Weights of a small transformer language model.
Size: 13 layers, width 320, MLP 1600 GELU.
Training: a variant of Adam for these matrices, 560M tokens.
Each number is 128 + 24 x the weight over its row's rms, rounded and kept within 0 to 255. Layers, rows and columns count from 0. Numbers have three digits each. The size before them is the row's rms in percent of the matrix's.

# up: layer 10 MLP up, 1600x320, rms 0.101, rows 1024-1066, columns 0-159
# down: layer 10 MLP down (transposed), 1600x320, rms 0.102, rows 1024-1065, columns 0-159
up1024 096:145136136110130138138132124125158125118140076152169125094156132157125096178171080120151112129091101133128120111094126133154145139145127140102164183119117100159093169133069099157147155083100131122142176149157174111146144152110107106109119162150100126092130095147143106150126150131101113089110139087074138133096168115092102089124128140163114074117142129087141135126152131168083130143126093130121136143151141116135112137092137096152138111161130117106144100184137100086122135139109109
down1024 095:147111168145126100166111108090111105124129150141089139116141136096135131082160122162107081109143145142144126153168152130127105139120131110121117152112110138091156105131164160132182110118136153136134128068169155137106124129094154142138136087136137075141132122104125134125113142096136097154100121097106134129111088109132099136088161151131161163157100161108181146125107101099146129144110107133167105109157113168090119124108132135096123099108089114129103178111163140186117124139138131
up1025 099:135152123138133147137126131144138128139187174123177120134163126128158116142106131116179139144151101138159138130144124146100078140111163101167169129117089125158162115144095146163112110103134160115099132144156130110102113119122124141111109149145132098156121124090042078120093127122127154129115123141088130071138126120113146176147099097143111125130097184116154076136103116146134135121130127131130153136119114132162169140139097134175137091154113105123095112103122120153115147162145163
down1025 099:094109053132156138115091095124097127111134078142152133112141119137139186119132142113152177080126089094150126161124132154143111132162134147123094075136092143101112123115161116108142136133111123134148117175118134125115170116092116123141130160110141128140151141132150158104124160095120104130079135154150141116096109092140128132135099151155153151156137105137132137095096128133143094101109117103134150078140122118121066171154140122132140145134115161167092098135150102136099126119125160
up1026 099:125111140113113116117136153118110163157125155134117120177108092119138186116167172142128116094087117075091137121145101116108094148137087096142068139097135092158107152131123114157114108133132136133140124126124148109174160114119140136079129096132114171118101115089109117161134150104133107171119124135139144108124084144142147104094065121084162190130095141154139161158113114122100182163129140172153121148130078119108113129114093099144139091144146154139086139143121067117152142096170161
down1026 097:151143130135172135114125123122117130103161151135116142119129140087184098104092159150141090153140089102122134099132127167121112106166146150112127141154119109111114106120152162119143138109112133151096136091083210133098170113119121118143120129119106136160098142136104108159149130116114147122104134123120148064142083132131133109145132128120165111126157121115121149145102128131127128132142163101145081168150111167100096132140105111114150152133100162111159088090145133135109114146130151
up1027 093:135107123115130109121127150108128125159093124131091105147155164105163133078140129171120119142102160128166117129162128146100095128161109134189138153077108130104119161133163134138104131123140148091105109116120118128105107146124097161118097105142093079138151153094110131170155155125096164123096172111125107125096149116167167079150113123113127103169116137079101121131084120123130150149147049094198165145126114122130131161088106070107180166133130080144109121114152077125115109138124103
down1027 088:129104125146065138144132095134072133141150150120174148109142170162091144183093131135168105137149097167121156154116174099101136087112153117151109115172143099177107143144145125125136088168094130106079129136169117136127120151129136178125108078122116078127124093138122135122169119135129119114115121114084077139116111155116126150109146131125146121134114161100142184102121117089141123169145132147136125144161110084148141125176145158147124165116134115094159144136102143176124116125150124
up1028 099:107100091117093166128118130143112158149141155126116102124128144150125114132132131079146144087130135132094148114163122115183126119126107140077106152134133087137119164130141154160107103122112141091137145135132132106151102138126114105123099118115130080173125129092124147113133125137126127121077135133121102096111160159108129108116114122185134129144145146110153130129124160171136177139117094130146136146136151123152158092122098100139150126114147174172127120123133097091136099202116174
down1028 110:107131097148084130129163140122122147113162134117124135088134134122125151161137103131113146125119160133124137119120153188136110102130123132135080173115129117121127097071150144150102129149107118143146158134153184091117122115137131125121119137100127141147072110127129147090101187124139104109119127130115141130103114169151121105095131129186134130125133137134131103108110120125151168152129112128148099152165127150111125092117127093140160154112073165168140098168131122124148093152144172
up1029 087:136137075112153128144109133113123140150164110106118107131105122099124101119152161147125118146129172078149114107180148121124135156119066154184121114099126140147167141133122110124165131141121135104104136144149155139143110104111135131131101130070055125095139149097132122149119139158111153137113141115091144149082136120134123089133089129111101093072110131151147154190166112096098166142159085128125145165120118142151133115128094145056151148152120135112131101140114131132115110109088133
down1029 088:105121100151132141124060168076141101131129163128117140126151122133124159120143136116146129111094096127134117112116123136155136119110126118113122132124127101064102087084154091132112126104130114127150106128147146128118161141128105085087120206161156137157082108132130108105118118122129150135140146172104103113181141155124115214143156145136121126159147119118122144120097140152127104150096148144099128090157140128154125145129173133187126120126154150121098144111197132081146119129176154
up1030 112:122105108148097157110106103163125181090122155113091114117140115112129144118113151130153122117127132174141121141142134127099139095103099147125114174053164107155138123083127122108105065140097124116155112118146142126158116128139108128119116122140133091139114079081138140128124134146121130167102115094149118131088153140107151135132116140125107074139149169102122153091109118140122121142119145107083158140119129117137158121142121108126090105108134155134117112110152113161124131159107142
down1030 118:133142178121102107151099132126133161062163109126124106116115138127116137122121136157152132105105129135103167169113083144128135145095093154166132134093118120126113143065113106130129121121165130131143143109150137140140138138130099139108102132154121126150095138138172126157142191164153094112120110114125087109129139145168093143117131125121123134122103114092100117118164134101116122124112131070105111100127125142155088127136141114088112131118133130129106202089110088149167133141170128
up1031 095:099167153109137087141122168143145093144103121106148139109105144144096152147139123126081134146140145129101101115121120157119168143165094149157111127132166147169164121113139141137099144113124137113133159088105160074138123117137128133129139150102128144109133103130139130126146147108106122149105143121111097106127170125124183090141119143115086127090094097106134134152113149140079144178123111095103141176170100111139119132188105132114167110145116168166129118138133075121119104154136126
down1031 095:162089135161100146123084130131111158134116141184119105076129120127153108096128168130170163154085123118142113128111145097149148159121157135134149089133144129153134150096128096134132129125105136108116143110164128150095100128081149151100118124089091127157120193143130100076115116127139117151143138154123138124140097116173138129107121130111186125149136100145162106130188126141165119128137127097097134137154123132128113117094137132136154132142102105084155129127120153143154113099126121
up1032 097:093137114122118100129101121124138124172173133177143134128120089157174125098142104134124134111130104142122149127128165138110115140111152153124161153144129175125137133115149141165116110063121126157136138138161152084114155129136119134096134112090136104174131145133146109126091148119146117142145130156157115127160114111149147138103102136165127102125102146139129153140125146125117129128121111110109090140123156133121111113119102091105075147154144175140097085109142116143173115135124144
down1032 092:170141169162107116072101137115143105124147149143094144132165181123137167136160131118169107146120152126139150066123138100170154095090147121138134072106143121119114145099144158089111168158146140095141115130128144140147118155153137129121129122147182116111115151128091130109175116131192132111129123116117119126101122094108131136147144161090146157166134103134107095151138157124071091136126114137111102121132146153125102126147128125113143097118108132137145138143118131155169104084132078
up1033 094:150119145125087148118106089124110174144084137120113150132105126104122160124125135123126169166117130118129098121117120104157141122166111145131099124130135130136130160169127143112095119172149153158119121087104142131162157142146087105172132138121121114132073101132110122151130153105129119161135155094105113164128116172106088165189102143124110139111123093089101079131119122060104134112182120096128102130193169107139114124140107138148117145157139098171136110121162109089161116124144151
down1033 095:111111112113161102124142125098123108149188139159124126140156100134185154108146127121131106123120122128142142142139172147127100134065100114106159139112119101083119135129126158149119124096116118116156124153152101137118128135172129134070175101123093129139186156113121141135128081158124130128115133151144117124112133139155196063095133139164130124124104151115122163134105122181120145153116129124127148117089128075081137118120103116163143094145126138099116118149122142124115088094129168
up1034 104:121129074138121156131125169127151125161171190119181123137167104190146158125192175144148148153101160083123146115118146094102110130088146069125133152139123099163135122121132114159104107095158128124147128106151136141135142161169114152078134118082111132079121117095129132099127145122153154134115084132120114141122127133172173120113105134136155119129083156134150088091149131143124103118104138154159142153127116114142128103141123083147120153101112140143136102178138127134120111123125150
down1034 118:155120123132079144137208150179151168143118093086140111104147149088135143143102135082136131088157111125082120128141098129093131096181127144172162101142130091144143146106146108136098115182155113128136171110147166133117143074127100146087108124161119142142103127139109105123140114138135125162134130127150136141145133133066133157114138124110136143130133117102117125140110106155111075126148139109107139098117120144182103094106115112138138158096165101106120119143107144111111121113133118
up1035 098:174168112152106127105117114105168093174144105084147125126122157137102115114150140100132169139064130182120125144155089099124120117118107137134090122114126079115129136132145112133113123114111114168133077129165143128106151158150082161131136161130167091108124083123120114123111147130124154184112104121150134129058158145154157133160084189125122105154124143142156095104123088170120103110124132139113067092116114121147139144118131106129094100112156160154133094132124157136109136171128119
down1035 103:093127135129142141201131115147166125109108124154143092130135137108138118107135127120133114127109157100133094126091118160155149086133168141087096152067094116116124095162122145128161143136106156104144122100172126136147100149092105052145130122108099138170137108110113123142130136155094140084152109145108140100101127139131132178151066138113140093113161121153117163109071131128132165150118133117113117136147160136136126074154155121137133173104133121152137108128112131110140101115129152
up1036 098:120145100124144130104111180164119115134145113159106170128150097113106209097151143132133127100116122135135138157136138121168141131142147142151117139128142162139125160108122116172121104096130144161124123119126114115117103136150148124138071106117052114069126115139123115148106121093137115096117141117124144088149071111131118133109108135093147142120141126130115133152093122136122171127155133168125095127175113129159141111130130129102145117151120102129090165096151090144103066101154140
down1036 090:138150142090115100135176123081142094140141132111141138091120160126134073129117144139113131148136115129117106086121107093110112131144114126168108127111124116110117142130075127124117144097171120143138130140123130085123155125083067119149124153106175141154090123145096126120118143101106141164155152120092133138125137073139105131139147157143142142121117171112131137109142137142094115127107148139129125113092125133108156113173098138165157125137131147167133126146143125162149109155106103
up1037 095:085124135082137122148119085102136106109156151144134113089135096091163122139130175083149176106124154119105104126153146141153136108173099114144094142158172113148147101109059122119118116129157122102078110117163160104151141152150137134118167156116108118111144109095135117120147132136091118153120103118117096121108137106126126097116123098105117134128120100150107141089126124171091103121176120096159144120106124120135115108145158111106126117120151091178151075145104128107128106172131174
down1037 087:155163135144138155122148154149170129133094119124115149187169103146131101129147106129132086131132139159159152063100121093087106107147142139157107108112123131110153125171132124104106159097114148141182153141074112146153098123100138154155107135146113133085150104169081159147102122130136156111084169135160147130150091159147106116115137140151126082131149127107127129114106095130138194124157136149108131123121137139153162128122101114117145147088106161092128120119174134142092135110097114
up1038 105:123130108146128073108118101145132183153162133115126128107139141141130153128140174127120197129123147119121123109101130110134185134135113107147101161097135131141099126117100161138148104110148127164113145091165075113132104103138141119159128180113109144104120112110111124128131133106129132147147110097136100101103158134129125089151096123121152157156144154141138131141134083154133122146125122160163095123128109117095147174131083145130132056156162122142104115113148093153148095151146112
down1038 105:122123139181130177141102134159078123092151132172132133176132127117138153167100137121104148110162144096176142125120090094101156147130146151102125129123128135142083132103129170121183165113156067138103139130140128088151107122111158134153154144086127119109124122096122138117112125129085137127111123094193093142105093131164135123113121105139141182112130085134106150128121139090156104149114099168121143085123101093143119154129099150119124091119144108119176126096095120141077132142094120
up1039 093:144168122117124153091127095133157141160101171116118110116198118120156112107105132123148131150140137163137108162121142161136079136146143171122101149106126152134093125169091154142141152112127105125123125137096155121141117140131137128098125142149106124097136118148132134138127114143139182145108140130144165057109147122115162091095113157156082112161155168118126123131129097142130144140124136087178145138114072079156155090123070107078103118109155132145107115146149090167123104146205117
down1039 092:140125148147113109103137117120116133141125135152098177105136140168105104168113136148149097172130144143131103127121134107126121156153137140096095130076122093096144093111127162115155149119120123132114115107101131134118112157129100152155109148112128181143146100131102125128133140105138129157177126135170112149119129136127103178107153140141124108133136127128177122128139163129127113117138161178103142139117118135092090149104133138124153108118133108102163128122085137075127108112139113
up1040 091:166131132117116130163083168118146124156123158091126128156143147150108135146146096117105141074127141061123149101142140157136089161152106139152166112155137146179106179112141149133145114152118138114104106135138150157151111106132115103077104131101139118142143091111134143101134141107094125131113156150153103096114161113130099146143106122104129086126124131172127126098159125137107117113152098103165111152117105092186126154182142133105084129140100125118133101153145133177109144142128143
down1040 092:149096132101139139153071110131099149123111114109164137133118122140118135167123127135144141136155107113109103108135135155142128146151129144150104184128140085109087170078112137112110110154163136179133162063126161122142138163153121111107112115149135148112127154130084078150168155126175146133154136178121129142117133088105157105122109132105108116105127142103116110117131132103126136147079137137143126112137101130152122098105103130121116175170147144122142120104149095106138069142107112
up1041 102:142084111124089124141130130106112135167166149115129113120197133088115154072122142119173146105091166120104134130156156103110115125139137093147081145117102146144146110152128158157154117089110138140162141147134154116119076108114131126083112086103141126085141114087144155173151172111166137165109138103158148162136149126141163116081076118099162107089111147156117121115104128149109170122142133117132100116155105116117130071113148132129117146134151131132115143109198124147114100114095138
down1041 111:140129148157106169179090147163141101108105110124136133097106118149161116148153123135137163092163133123091081133148142166097134116161150135125091142146147130126112141092151111129123145114131139136110127122097097129133120170149103154107145140116151127104092116161162135151070122136157095100132131161114151142128119111129165127116134116159117136136151097134126118118147125161137093124081158134140126123144153152126099097154098086161115132134159138184080079156101124103143109138135129
up1042 094:110108135165126096143126134122130144119114154043130161100095123120133138101097131118140126137146143107139144111153091105136091119138148120093100108126142097161142158128106132168102112127176079139143131099140133118135115139124124175146112134145130118127114143132128109131134139088185097099110142114128128088092130125127126146134121166178104151127140134133142132154114127146101156151164160075089136118134090142180167136095107090148124153142095140170140107127152140165110110115157117
down1042 093:118118059137155154111110153129160118115090114168100122152117143147158135118076113146117080154145095082083123133118160108126110134115161111111141143157104120071155100148112093142200125169117135094113088135140122114132127106114138119118122098099106140113157106147189111117127087149121104161131076176136189155096110155150130130117140140132147080143130162118145113131113110141122125182166152175111157117139167084111113147129113133107101083106127129123103151094161118095151125112087147
up1043 105:112132099114091137124125145167150170119126123113096130116155120090151103148166208093126094168124126076069129130167133085136119189131146111131086141182136109105162131128119112085106105101143125121126146111107154115166110131127172133136150148139136150107104127098107093140124148114157117197093122120105125138116102127116130145066129160114122166093130162107120137076138124131125127134114109082134145138154142102149139108113119133124075112150135112133091104131141147139141086133151146
down1043 105:107115120096121117135132134144128083122141140177133127165099156112173116135136109122123114100147115163111154128114099146159134141133126107155092157097095127103143108172137134143156125138109121103085149126123119171124121143121152088151119083126154123132144130147147190162131132133135113074129134169095143148109116189148147137130114132120129158137108126139131129116101121114134145101127167152195111118086108125106113138124120133103108088173188172150148125144140104120076102142146149
up1044 104:119094106140130154137119136147164100082141137096155134102151131101088138121132117106158170121158131106101078160163088140120172147133127121174126112120133154120129127139119125121083110113094128110164148118085122163143155171164130134109129097111050120134089177114136122112114134094169113184145153128158106127147142130141139143138124119143147108101126114116150119154120106112086144171134077151118148128161145118123112118153118133153096106103113141132063119114144116140140117115114139
down1044 104:135141099115137135100106080100151111113116137126088157097129129120100177139118116139139109140105140137132122174136111154157109111126180115076136107136122117112202151116129169110116136142111151096118126148162140092138105097113128163106166159111122170134120138144186141149118140122129099114111074134131137125128134160082159124117125165130110110131086152131119176146108138134109140159126112124133096118153140112085097171143172124146109114120114161121104121135138118143124116119101135
up1045 099:102151095116117132134127150123119150119133125134150142107129152109152109138103100145107108099094137141090091155180164117136116090156108117132085121112098123162120147104135104167112097115150131148138137128163146130144131139131138161133149102103145097103121106112149096123127144094139107125099128127175154123137137178104111084125106145123124083129070130139175141130079114144113105168158110155123162116123136141116112123123102079121153081123147144138131106165144080107115123141133203
down1045 111:127162131108103128135010147140132144125118139120118135113118167115167124139131129152138145119164146131137138104124167147138161145153131119123120107132141139118113148113057149120117136133129127172133077138115137131168166135070133110139193125075098110099066116123138118138131153099124149096120146148105136111133123066142111132143123098115129110147145134147129109131109110137112045147126132132152085113107143099123136126163152078104132135150107135138149122141119104163169125156118191
up1046 093:151143132156125148115115144077089179181159120133123097099155117153167134160158167133139108099104150102144108105113116112148125122146105099160124135137145130080154129128171149136134111119134124106148137144167142164148145147172113146090121160129121126114106104168115122124123119143086073145140079069183128154160079108134120079132113141136131080151138144113119165124105177164156144099146153095124102127133104115128127155119117127148162133134144139150130133134120105091113127151116159
down1046 097:116112123100076113155107128138139127090115136120116165113115131127108072156121095121138130168192101152128169110143130163145128104126138172098145107100116122199117121127075100128145127114140145122143150100092162098101103150152122131122137093141134149127140127177104117139155150098170160125084176158111127105095143129125098146162089139133130168099115159098087118132123171118108142118138102157130078155115140135120111110144128131142138138110097093146098120157149125166137111119141110
up1047 100:116133102160097136120107143121098136120156141090114145144126134100085122118161144148152144090114177123105165117110137142111082117119111081113092139135079118110153115144175090175131112142129143170171162085080135139115128137114115096136123110104116104109140138108120130122170178076172102121125155117156131167119078126098097174109108153103165137086137150141154123134123129137101147121156106156118141132131127121168110088129097154123156111123116150136109183099132136158148116102121138
down1047 100:168113156096113158110142155142125115142145090115133107140157117139111144170115128144100151165093126126116106126112168100118165173124111166161106120143149082106102163090137158110120094043144103154114091111154146166115131149095125157110120142194117178111141144137143176133135132150108159129138156127107116137134119127139116134105134119141106102157131107108084105136156104137178135118136129104101131145094127125121149146138162112087125148141193108094136116131147078071113162175164077
up1048 102:103153140156099141142089153146136141121114152110094142112134165120146171156117113148119136117121099126132087124120081132093091152150083118185089174128125165197131146128106163130141097112117143116122130156128124110106139131133121157168141123119138105146108147145114134103141154088130156130120091114124153077130147133158134141143093132160123106132109118107179094134126102174117178117093133169147121120145112135132094119109088127097134149105127123134169114140148150095104095129111090
down1048 098:173141098162127109127182134106152128160102140150163129134172108147154120134136124103140163109126139110113165107142145132100132110116135082105184101101100115095142142074133156161114148161136121100125150138135141156123121148148141129132141116111180118144163131083100094116138106174138146129137163124139123115095140153103107099168139150135195130116101120123145113138133150103140166172120103129149107135124139077126098120089117077107112173136102131126088151125163111169098083140122157
up1049 104:077128115078126139130117131103152100158124110081180114135122085116139142142148115120145091174123132122139168133131163151099133171164141075138145143141145156141112187125135134181130134070092112125141107110166157128144123135186126132094110125099142132114121137080138149106113147125105091174122111160147147130100119146139090155091122121131110115093147139125122131162162103101155152169144126113117161096112162145113087122123100114143131122146132128140109115145141087101127086144116165
down1049 105:123140141160144108108073114145164163113134115157152144129142110117179144169140158107136139175150109121097087142119132100147079159079172115126085172145172184119095109104145101127168160117122122125117112121154128122174132184112155133115153123089141103107146115114126133119141194125157110108147151156121166163116089130163116123106121115117103134117162138123092096097187174118139107144101129102135124138142159152144144140146134136095121151143141149070142122092124115137155168144144113
up1050 102:083093121090116148100131104139158137145121143123145129108179139112113143141134134103115151119099123173153115146130110124157142151134083120152141106102129167134121112119107071138115142127151121108092131096157115144158112182106147173110125137141108114124105149119094136129123146120121153145159167173131135108075125116149143089154096129163146150137091108089135155150130109122194130131111113125154116190123093109156062112106137135123100089114138136141112162129127096116090151148102104
down1050 095:141138121113147128130172095109105163128126118096131150122160153116167178126109138098139148139134153110103135134122148092094117135116145104129098069162132101139161109118122137115145102118131136134145163143144110135151098108138103084116142141189135202136156134140139133108139111133148170137156071090154129127122114148102105123149111147163175092109168140109089174119116105150131143086137110130150124141164124095137109135117151105143112107118108099081100146122139103138140180100110129
up1051 106:130202129103106091156114121123177111088100147161134084142141124107137150087168129094115159151116143140091125137104104160119184125101134123093114156139123115112121133121137105143121129113147139081170180130109102122117172157128113134116099163117130158141119136078148091127161148140176125126132148165123127127081108085113116144131119162136173118104089129119160158177113166159110114136149141111092097123096104124153148131120089155155153123147086112095137119129145114118130083148133138
down1051 113:170134165112089095149043138147122186117104097103177090122140099139101138130109129104112081076110133119158086130128114127154119156119120120144169106118175142156134127157140096133084182120126114141138114139179115157133150155096157119152144124102148131143138141131125114122112150138106140155152170145123129125112094102136105143172114112151115140104101158137097137158152091082160110101096147120117143117090121121120146152176130083145154136119137132129108105123128109088099157147157126
up1052 104:146136135125107115139109113136136142121130103166080113138145137167130187144150119152151127142120196127100173085108140119135177118139096080117120155124119135132136143107164123143085112123114143158127134134140105141147111099161143126153124136101089146130126159106119094164158174066166104125122106150124123150118147130134116136114141134095148131133102137093113115120134100145185126166160124168109098149139097125132165103121090142138131097092167106145122123151153146196153091139106113
down1052 108:109172168108118162191087216097161122111107159110146138153129155126104110173093085102095125120146162140135105092121119141145111108104147110135151110080134137108169101157116076100109113118136100169138167137151119101100139126145139134145118151100127141123080126138099101130142134125146182137119159125129112138151116111150113114133098098131153129091119088112153125126160100108114171142130128145095126138101091124120134144149157144144157133113121107148120111109099111115110156160142104
up1053 084:136133144114132096144138112103148144131091140117134147122135106131096102145143126117124081145107137131113151099102121090126086134197126126125132113133133164155158120133128162168123149126123154145119126134157116144100123133142094114132096176146096095089122089133138124108146111117106142171108120086162168201107172157111123106113151132122114133078123132161149100151112108138125121102146137110106102150127146145139125087095142137090131116145127099122146090178172098110134113111172177
down1053 082:133119136156137172072088125166137111137133087144139114140156113118128153137122095144148150140136123128134156159131103150120120121103147129130093123130114124128089112158141105147174121149108125074143139134107137095093151132103128075108122140152145140123151114108101162152119083168090079085146095105119123159127128126125152153109116120141116109127147146147180127116083146154153207129137117126133165143109153105095127138170092123163138118136168106115128163085096147142147155139140140
up1054 102:112125094114116112125102142097171139095132123134111139115092134141167148128152120124159123098127188129090118123144111148091164125156101127138094112094127133116114109113117140121188123065112099124150143109140140163117152172145100091134154156074136117115147149118074116114177127138159104129131169111153134136078130134109136081120096090150104125117105131081145107173126118140132166162164123117150156138128126113121113122131069099122131098159126128168128113148151080146136117092115118
down1054 094:092154161158120101128151086112101153154116126122116158103136101111138104168114136174107127118160134133131114103189165097159115114156146113135068155118138143105122128126067144141109097160096103147135121106125126128129101088145135153114155139119130167147158143130098144154083107116075162132129157131113137122121104111160119154093153113174141117090106162186137172108133115136118124140127165146131133156107119087129157120143161175143062104131136139103159160076068083120113176146120135
up1055 103:151138109100116164089105122114139141144168151128129104136147117143118159179107139109157156119121119147103127119167114129147101107096168106138102135124115110127111118115081100131113126162165135116134147098138160117118099129133160163100133078111122111096124135130148128111173107104132120122117108142135103103129127176111109113141132123119161122113090147144136115176112154114119175150128133108159142159133124111095124129164137153105126119090067167108118122187122133159135115109124134
down1055 112:111126106082138115155043184097115118127154155159125133112125130125153132166097123147111113138115167120161099147144140098164108147098128101116140111099110140159118156108161156147121128120170141114186136112143150143126125155091170153112109116119092117144112123120111094112142140150132097113127127110095099132121176114117137115103118103168081146143096132123149099149126129149147108107113121085128110135119142105163145114136139134130122154170147139048138132129146143145153095141117138
up1056 102:115083141097127152119105161141162183123135179134209105108175135115114157123124184094158177161138151154139101155118119110141168135117086145140136134150165138181112131130133099109128135164124127066089170089128135105110122134184142153124129139117133121127121147098071127087119127131131119141137124149165148122154098113102179109078107133130092130137125133116123106113118123121102138135126113117088117137123120056131124124165114144105118129119124124115140124143109099110099089137128137
down1056 102:162101119130137148069147095162146154123152095135143089094141131101106163118066125125161116113138134141128124120150108134155135111100123107140103203125121184150125112188112155120156152129147157097157127142150133129151110111134103128136154113087047128147163123110124161135158139146117127078105158149130140126185127135123121139127084159169150181139149156123125120083111123108164129107100150123112104107099139096088098113142137134110122135146109132099105120093154126110079105130154103
up1057 105:122093137126105123103111137144124085120137095124122096148114123141123121134137136166153088134099129100151133109136112094165171130143118117145158138094138105145135173124153121141170126115148160145129155126103088126108132123157129157144110134129097099106070131146123152125165111126121113150167162077116101132120114100122145129127129128153158098115137127129150113112137112178122149145142093160120102137097146145170105144154129101108105149119163178145138137117125139170142137110122141
down1057 105:144107076135139134101075093121151137115116068115157117100098111103150127111117140140123181114084153108109076159124117109120143108176140106128136112134169090129123134127130151152182144139144156147119159153107107136157143099152122110193149132098157122123147087103166166167127110158134138120103087156127126100110140162084148124106134125139150162113134114142128157113120119096112137147111155135134174110123165151139118120115130146155140123193139095143123162112126151120101094139106096
up1058 103:130105100059115089141115127110131161110108117148156115129147109141150176125130140098175102099151122128169119087117138128152153140152125116132169117156134113130083186122129133155114108115141127073068167143149146123134111135152108135133140156116100113109130153071119080097115122136120126129111159124122124135087105118110134143111115133124116120130155126133182098150119116143131121140097147116131151152102156134158125159129072151137129143082106125118146104187161098152149101164151104
down1058 105:142144123150065059112103120132120125126121120121123138140163091110136151115147151124136115127114146135144122134153198132126103148118109135124137106134129141134147110128113162122166140124131137138128090147139137130091151095114158081106146110127165101144142149124127178147149155137140126120118112126148148126141113135090127133128062117141142149162116114136154121137177149098104154123146165110108132120125134125152110149145105142107095089077075175164134151161120139138130080128086125
up1059 095:115126104121128099104124142084142116120143123102082123125122099110168136153121134159117109121109188185108142135188193111147157132136135102145113148160130175139121145133150137140121119149113134114126150115131133129160078117103133081151145141146145129103127083125106151147094134125120190149118116125131127125111142132080130103138118166142159142131065169129129158086115138097154128140153146122125158125092069109147167100155124099131083115139122156150157090151145141099155108134140143
down1059 092:154133123147099115160173104128087085125110116117138122112097156133117111140167145108118114160110120112145138091122111160138127137127132171111091100148145117143114114160149119121113155123164092130132106143127158088160126138126104127129074159132153127120130145130099106130145088112125108135171115138120104156128105115185127140170127119131108143077146142108167099093121135158095132170160117156115115119124118160111080128102162135140161122145120153130103134148179104181168154100126123
up1060 099:077104136082122134134109147112085162108121153139178121136144134166112121146121147141126146132098133123156117140132128144127141108088161090130105128120119071125088137123125140155104166139107182086102126129134082102086166150166140154158129130128143118143137117159101088116108133130104118092066112142131116119116125159113107121092078135114157128121160138149124076114145114127128153189136157132118152088126059101104111102166140162109147112146097133143106090174159080143159100174100149
down1060 100:175111159159151091113106078133129076150126114158157096150121107082134126141116148158114120154097133148175108156092132091140131151142136127159113111115118129129155095157119109161138123115144130141107118164112139130133134105088143146132143143123146092115121181088170178131153148100145138080115134125156133132127115094154119118088124142138124136135123125126138141141124089133123167118095138137116137128116137129109118172126109114107076117088109133102095128123122087125148140119135115
up1061 102:141125125115116161091128113150125157123168134143139115141133148184175178125174195103119135134121139107135136147143094162141142140098141137148097135107099094146099113090092147139111133093141175141156161134115142126147107093169102129119130091134067146112110180132094101132102183113135144140090155079153112106138089142110151096113133109128151132126139144128129158131127151110108148124098148134142128128184154122149121098146083159141182121139143151127125100122122137114119104144092157
down1061 105:132116131111076106129077119115104118078143127081134106126132085109104093127160078137096167118131120111167099087102133140137127097132124146145120127083129140108105163091152182171125138117121089148188120115151160115125138166079133183144130110070140101097137109134141108119115129138106124098166128140135148130103151164099081102148143140149090136128110143167132158134127172122102145169108137170107102133115139109129139134101113142143128116125145117148126122131159162174113118117115098
up1062 103:111103105118119096154111148103153114132101170133128124135094104117116175101137097128170105171104146138084188153156104121121104097104082140148108126057115114153114122082152094136110139143126146075133179105101141080115137183152128147102123106116139114110141175117100133103093156105156132138109105130114112145141123088111139102157110151189180075130106109138130102125097119130120123142100063148073129131144162135131143159108116140091140124157120139139144108155113123158095124114152144
down1062 108:117089091127132126117111110096165100104122210117123122133119111101134137091127176077136098138183140146155165141164136117133143129138160142111098102190081192127098127116082139135119107118153095136140108124164127140141123136113161087117135133086191182163104115093129143145111133146123133118175096116123097145119127107100129154142143123130134145135138095134113152104126148124144127137164118124112084091117166097143149129137150086112128127093139119140098128092117129186125140123098131
up1063 097:119139115139091110165116185133137134126170105124128138090123116159152087138119140108157153112127132109100124149112103136160109123108135142146128148169170105143113151122118122125118139087145147119107131152101095130113148124177160153142163178092126120170095195133066108117163118106163133142125107172122121134066099118136168127147129116148094163111125132094148147116090120123115118127118134132092164127162141136176127123083099147154122109132135136143117134141119159160111117104140153
down1063 101:164114137121130133126117114105147125097105129152152097127138144129108129150131138164097113133162159134093153097142111179112104147108168150155101134135120140154120154138120165138108145151154134163172136087137146121161126145101158129084120104076099096058114101146155148117088132147120112101120087125097143126129128137086098120082127116106133137111097151134107111119124120118140155094158133139151080164113087090094111090188144138122157116127108128134117137126123116144138100154138157
up1064 093:090131141143123127166111129197120178113171111148157098092136125140170095154113149086169134132087128159133142100183143130147142130100140091171161108080108145133106102103129131149141124123157112150156119145124127135171131181125101139140118167121121075111125110126135136125170152125163142142096121090135095142145110129139117128118161145123102139112120099125128145077119127135093123097143091122142133133160153145124123080096117127111150147084131141137131085157146098144116135148158111
down1064 093:123206116139121132158061123137129116116141105127075103149136093127112108120116146162085131099125139131125133143170116136135071105123184116117110155154164136114137106108136141108133115177115121118142108121154132117151161122141100088136141110102145130147098135167133096109082133095144116133137101149135141109126132080129112096142094132121198115122125154094116125136151076092117134094133158148152100119093123129117131110136163102134101190115080110101117180125136139122106153097104159
up1065 100:105148107146125120168127122112152109103116122116157132120173093137109159144143156140117121122072122116107141159143089133123124136121092113132130135058147138148131138137137119105121089141168146092126131125129126156116090136110131145109109130136131124153107148145086098130071152126149131153122115175146117155143148142135130091094133157133109134114093089105146150119149106114056166140138101148121166128129154095111174103137116130145103108164116130128184110058131127113169128156137072
down1065 099:137109122115126138116161154111129131101126141143146112123100140161135148123137114164158113145114158186075137099150092137139156131105161155095121156104096178121117157149101102132127167097146107132160142150131133111126106166092126103135127124155091154131135117089145136123129152112142096113090136155099133125154143117132123156125102145114138103148131079129087159116156133116141135081095079152149131155155095153101106104113166083100121121117108146149095130130113105149133127118130137
up1066 111:161141133110107075154123135099115146159120113180124112098153122127164142176138127135121114129115142168143119114118149107172091112150117151130093128124116149158097123103091119121125117132144124149115137112170117103127114126135126120100178145119096086153093142164095058098096146111157112146127119117146117126103112115151138155152150149140103119111119092137141133118124120133126126135154134126143128169093105098096131092154095079123072161156106152149131123142119124147116102105129127